Part of a small language model's weights: width 192, 7.67M parameters.
Each number is 500 + 40 x the weight over the matrix's rms, rounded and kept within 0 to 999. Layers, rows and columns count from 0. Numbers have three digits each.

# down: layer 13 MLP down (transposed), 768x192, rms 0.187, rows 115-174, columns 48-95
# up: layer 13 MLP up, 768x192, rms 0.17, rows 116-175, columns 48-95
down115:521510534498487535483526513554496602480529485466466476459498494440447524496491460496562427496478510463507527522513442470556479505486493445526496
up116:438524411525523536494602516460527488430484480504442435499451480471430511486501506501516447419511474464487476458478553515493491503434472493517441
down116:476513497411554441466472515430441505539498451454499486518580488484575500549469441477484502535454464511508573505533463508548511495545563549481508
up117:379479463541468537499547449509472474478563551459509481471516512524467543538489522513538504417554454497557474505562528523511481438570424509474484
down117:448542413493463548554502496449436505455572500496424467522569555459489493543496526473400523519546542520425516487459587546437415566510449476464612
up118:529469527455481537481487539511531445588502413476480548539527440504502489488570506515558616498511511503517487395522512448526489461563438482485505
down118:528471566429450415572475441443465482480478500525519503587568483506473541521498496509491438402592487488511607537487490553443482513460577537476512
up119:451504566497506462502478475489495437515472537487510475504454439553488506577537428483517429512603491440471513466478507540532585510559512443430504
down119:493580517580506498451428501437491504536552503489448424493520412524409580548487506528497506471482512517496435495515451498547556578534510493543495
up120:532499511522525444498420560498504522463524507495490506469488433506415560557482504465512528454530467585528532521480570479563495463422507448560470
down120:444480568493462511556479506447495454426469544497538542529513519529541545569593457514540460526572451523459469417477472491554539470494506529462514
up121:562484484541563508481496492509537523510503446415511472433482507526536470492501477415512501462525503434471534422430438435496495448509464502448486
down121:493486537543484480514503461566475482511496522608512505490439506465502468521455523532490487452508520441445572535472475504491525480484462502515595
up122:518498490457461562429529549517495488499487459489549455535521473509460525452503522520445507520541446495471533424429498542506479462524511496470497
down122:518509495458532488479534461457523501554538448509552487498514530519498451542481500514498573512558449470535476450498468461465517482528504525510513
up123:440556533484492501412550472481481516575532518522508537496558537552545463497498475465435506528543491534461398544476485529512583473507439507491518
down123:562527504485511516471486475546541457498499494531531512449508484452491537522501490477524538489430511479492503507500451514502485479560553562461474
up124:447517495509426431509530577456576505450458539531493433527483468513475560525511501469470497482507450492525510489502505399547444508451594535569394
down124:455427527528424454511455574489487542503525496472526553454473512386520460502499567569421428513526550500421545514419543524489481452435438450511472
up125:518526481448525466477476570517484487522571454539455451522530527433499527487537442531469453533521524509510498414572469521468454464434485497504461
down125:472557479465504503567471532437599516600495572523508508495487443454542563443455408439477479466480498480537537537509417453535502558521465524493508
up126:442504499492602492475463489416402467520527483535443492544520478487537494499524490491492524507486505557522522453488556548557531515483417522434502
down126:502440462482446521527529533536552488534490495535509435527498448468473549504489537435481513526545444488435443481444491556534504515428476538450509
up127:408526504492523468510461523495496564502497596572470512568537462545521542507557520503500496506523468454475568541453538456489482431503510532494457
down127:465531473551490562540554473526469458540559549505481525496510489548483492545476491565522459457496488482574507455515421478464491456462554491468471
up128:551505455467454521508522484478535458515454508527512437492602479501493455446563546539510588421525461487456577452472511521512464467515524482564479
down128:451504458548544462522484463591526498451442508507486555527493599456594524522420546537531526541536490506505443438444459447475524440485459486441474
up129:538497467501555480504504528420436483544478501521544483393492537522496520539481466510475527470509478493533474518430545541491440540568473516519531
down129:437478604536522473511579492434454490514487519558474498526526461532477463534516471550559475561532614477454541487449462515549568504564522449468443
up130:504448501429531523494499495451474523452551549487518553541493540567502530529485470577499554506441441448480459485496464480516468510538525490522555
down130:541500483485547493510517527476499446508558456465504443539494448479627555538567474492497562486417487495458536495507496498514446522522555484533495
up131:480413469491478451573496495507473519504522462524538472481518516488475476541506464523424458511491509449535439513514466496530538465419523499460488
down131:516516554507526471554504435479494445553477503515529478463473543563433499511485519473613457528494490463519518493535484546446539381538490502432508
up132:482556493541509486495497545490565422509449525472499522578485529575474504490474498507464513537511406541454473488472465458471470540538497473551566
down132:457543459473586508485453546488445530492531527480533545504568476468449519506501447485524547490523534488462483556514572593498564528509467440437539
up133:417540557465532504479495493586505525470519557432495508506460524545494536495493553499567458492533538394460409508520434496489512416559492588494507
down133:411490478550496427530490542446524538524535583528536461553576532492478498466489502470529483521456497511483514486508522470515508495504458456536486
up134:457481518572465432419449501576468501479474559561570509509549485541509434494488544494468541593463479519515494495464528443509390537533487517484489
down134:439481518547564579552486451471437554506492524470491466506476556442467525516522589446497469507526554502466464446498508563543492546412463506489538
up135:559532483512544485480510572477453494455507510524475482480484466513542500470498441518539522492448463583480461536487567477521475546538526441503556
down135:500401473585570468518516468485523562530517499465558502508495510473487456511522506489518455472502535522492529471535518520536548490510471477503544
up136:528474408442455513495542510490520498579515543504506452538513568589472526473469500544469478555494437491449506487399492514525468492512483490534530
down136:515415508467463547496519483555515513470516539529490498534540466413515511521478485444486515461526541390562534491478430454558452516453499451474534
up137:488485506466509470415489451527454481530415480462533454545504556534457599523553505541476526506452479474504460540501515490534561515439499523452441
down137:507450483522509471558536551497552483518450526532472518484591502480499443433504525508483466540501500519513513456505460428478539531503468488576571
up138:493497475483492582464441489496482442488445529486551561440554531519552550463571557400571521494493497458507508494468483508521408514490502506488577
down138:495463480530427448537524600468505473546520448551510536482526501530441501521525531443568456535494418543452490485478594447394534529535498551406489
up139:474522483468525512483516464480499549446523494524490498471505523525526398561509534466559534510495538530422458474418499522519434454552521529537481
down139:481506469515493500502498496557521494505535500489505437475465525502521564520461475483527524554529526519640485596503441539558551471554521555557500
up140:520461567493438395511487499423509588413515457454521456565507572503524532542478471516515377512478450547483491425569457561469484567483433593511539
down140:533534496573525489492522487458484474542406454444535520561489534493454447488495519465530529446509508493523523458490517482484450526478475481515452
up141:552492500469477524487547478498466508454478470439526524530507416540510488548439485477463503417495450584498494345470458453436498491483507517522505
down141:499539562553506511417446488504530492526515490506453476424471589557478544431486470533519473497506458465494508586448481539511485539445505485441482
up142:508562553489465521517496460550516354464534492468446555488507508489502561490548503540503460529500484514514558474487541428480460476530564517580475
down142:456410486481578473525486578479488449457472451504514418447536454488503447519447510576523519508448578392457497484532492521499514504513433533489518
up143:437476465531563538443518458503532519503456527477535534472463552446516542520464533485528483533507546533438459447507530465500458504545501542472485
down143:475622516475538455450485544479546528512452488517552482490495499505548453534487511497517547511495429504511483515484532499551504593545508527463488
up144:523571445469463555503500507570529520586570474494527439502470477494533528568502519534524553482498551475491559468536481506434508525413443441540537
down144:500523427515553519422477586508469502489461572501452496442485511499493513514486488479476506506522532497499484530461472380483569542545478577477509
up145:549482497520517503479477463492564481522528526493521482483509507486547537455518476519511449511606475537528500495497422527556523513474609502547529
down145:527503514485473510463545464507498486474583532503470518491511424503488429548497466517532467497452530436469499544388528490459479552500506450518481
up146:515504538465453485431491452444466550477524574456544443560528530512546501516484460433493575583502519503524537558420418529546539517488438478504483
down146:486497532560470476463548492497469500442545550510505495484494521520426490531531517487532512464491552564509485469493554491529444464441440476520506
up147:580404550448519553452605448500479486447516492504487513469471488406515534506518459483517568436502514515487472499420525477529464532471501489498549
down147:597458446518508542492431536410502437503510461484452467500442495507443550482516540470514397448517525592485456474509497499454545494492559516421430
up148:424520555465518532454438434564493542513534480559491437492555494513531534577477518514468522493578575425459532533531464422593553520474540488548509
down148:561497467518520482515493574484511387497464436541529486468446518496482481450478449487420541498449533546500521498519472525559416531465541414549535
up149:527553556510371479512460482482428471541534492494522484468566500506471500482495517497429435538473477463482495529476494494509484462514484477508460
down149:457488483521468462477566482491466512478542480561506489444494570505491504480487550473534528473355505490504494503556504485501482410505485550478495
up150:492500546561465534501486503555509466476574579581495506549518547514487525527435506565483515559422510481482512503435454534522563466415534522523492
down150:516449552492548449500479552485563511500519488457488546513481477527455477501434490512539504409529470472523490495567580476462469485516452510521546
up151:473412555456509586492485437533523571484479539485482549534516504488492518501549503472476491467451510490448561466440545484454436516543521512519508
down151:538556488548479506487440595424476493473498485473536423549512442541518559509501517499503475529579481465533546489520538477487471510451499415547423
up152:517528547403464533518466534453543434499483532428537503474420582507422441481480515515528455518535470531500518499455549517522468423494464582448533
down152:518359441533445547553545471517434508541530497464448537525572484546573534504546521524474510502449466491500458440445458499478480492538556456594448
up153:522561514457531481483512582401439485540423466400517510576538453515472497512554435546502523527511458430504517487459440464434453503461467473550442
down153:525481472498494492588542437570433555464542518566453447435463500511604466527503519409528489470555476545445515463488476495486509556479504524475501
up154:460529573529513512507554486533534534502557561486502506496443522498453471516516454406523558505564400516523578552468497415532524505535493532465521
down154:437543449437539464532509497555435491460469502529486466503465507533518583490461511502538461508466616572486536554507540556515497503432546487451574
up155:464486546453529469444510516527468479500487567481544419433483555491480505533533484484501457572451368462442466457578460539487480489439538488502538
down155:525523465523475493535468563524505513479496535501501603531495477451532477481498531471482449460507512550459524470519557434506491486472451478474530
up156:470414557544514525413524537487472532505499483438523479521565573507539519445583459519482507492508531500511430500481430551506496464506552476581510
down156:442533532485480494479549491546501509513532508514457514484495471551476463549516422554525556514517489453556522535529515494496526518468538541479476
up157:433490519455506469477538516487470438525488455467529491490431484482505511533570485514467486486486494545586533418524474440428468533481503489471483
down157:561429512494500570499473487557446527470488539552518514432527545540500473527453506522504516469484507469397486521466449483481511448495532555589492
up158:510459508510481568500523517523393412499494478516535519461490540529452508545502552445499550452536510438524399523479502473499490496503431447552508
down158:510466415535454464420462523461477556507578460475571494454483491448524486522492464503462508480521528412557543518548422481463491527497435526466473
up159:412457499446449493472462469398497493453549518482453500563573471417483461486440489486553472578524544468487510488451466497493490535457468524462519
down159:511497498505557493502465580560504510490460508458485578484486522489570492570550481470446514447568504456502462551549463489544517454517558487567496
up160:506418485552541407422476475446532493516564539486495488495512432546510565450477542505456466552517460473465559503587495470500573486505471475493549
down160:477493446448469464500532480564469488491505487494530532572503480474558523506530482477474517550509599507487533407528495523463558549537456526465461
up161:443519493544545518490521528518505543440512501528468511466496475470527484481553489470511496505469571463521507486496533446542481530497507471471467
down161:511521556489454532422447521426491457487454450538460486516522512488537446561487497529485560497451444543543518527516475455504510517476393477459499
up162:464546489589497496567517550452479485527536456508532468497461518527518529514559529532447558537531550475598502496509530471486519508469481466550359
down162:518504469503504570543492521472533519432430503460557504515481472542463535483494444468429543473525516521428542430520564503488487551560477501450548
up163:510546454438523471436445499515453474466460518483462485509531436496588487518456568486523468448491493514519490502466489469509488469498444475485493
down163:502569513524506480475482515483584543484510517471570444490502544536596540537454508486495511506451449498441497429488533522516510482514457501541528
up164:503558440516513420537527547510504470489519454396485505512453466479510508511483504449439550473481436499491477517409548443429543479474562485506486
down164:484487550526509568457461375521481505552545442531504549513536464534536452497473484520502476485508531480566469452490472448495481460512526516526479
up165:499436520507471487536536452431512508476525489463505455458478495475486569412471499464403489565514565498451501483475478484469502508469604427473498
down165:492516501457485542526497459522488479506462420478539485579542483428478518474552434504495503540506492583495499519560444523497499534453442515467465
up166:444548511507455480528533503465465537479530532544433459429548442527428424557521503503518510530540499510497586550543477488420492505477465574515526
down166:549553475530536530446534521593565507551502439460458460533578469500557527446477546490501472496494490461464500433467504501494463508508570495475476
up167:444490581462490465487383490487488444494471499506457435437633491544478534534533402473540475503468562496407513458593508575499545523540480479425433
down167:527467491504572497520491398472506516511509540519462578512481508517460564483469544509505566492488519473460561486483502524516485495522524516535485
up168:454487520373481500545519510514465564487460458451535518433535564534466491471516513507517454524479482516486490504501409515494462468557512473476525
down168:522476518449439460431508435512538559578518500542497550506494521474553488478485556511468526490505492516471497501458571557524519500469529552536481
up169:544454476475501422443455510519488465552452535502520410501540544501472396486525509496494572550534505497537472516587412518541525489549534572602504
down169:457490521511475475445535485475469494484496454453510458558535502513535521449433580482502597510500454484494420539468530503521501477443589524506495
up170:468518473573513476546486472500519496449475559490482563480464520569538530441491438518419473504484525433546483549522489484487463418572500464505438
down170:556418431596479463553426547480513501479459471518502457518536525523468469537464569510521535461502494519523543494458451459458510547536505487486511
up171:529517488488426522545504492451518522464576528531519496524520427477406422480493497519538485528535470499533461541498535497541493572472560505555468
down171:562502442522440470524500557444531425552556500535538470501506507545526528551423539469461465496487503532503519500529522419397535553548441515422509
up172:457477506512490481427437517458525504479453449527555492488572444430488495542492511500515554523500521538496491559490487433539503566522484565492486
down172:525518466447479504548522530483499495462488510515446509433479405456508454520528545547420501493557481468469471487500403500525547535502527491499504
up173:467462531502520561489414473551502496498533453600479424485542468531431485454477462486513485528459482486407560437484569515443454530455506414611489
down173:540487462562492465447551558527521533451530501449528500564475558495394484547563547531443447457631454518571511532544455479410525424438487485479520
up174:551473479477497554502495493577541517495462514481499546485564495489531505557434458421552490533497527453477475503521541454507497532530541536518496
down174:500426492476535502534510491476502482454481530471550507492486413471478475538556510477497489440490553532475486569476505579413425471467520522460533
up175:505566552485467451543506525515494521549448401481512488526496474477501556429428517505490574441539463554546511523498520414531464532494516496446487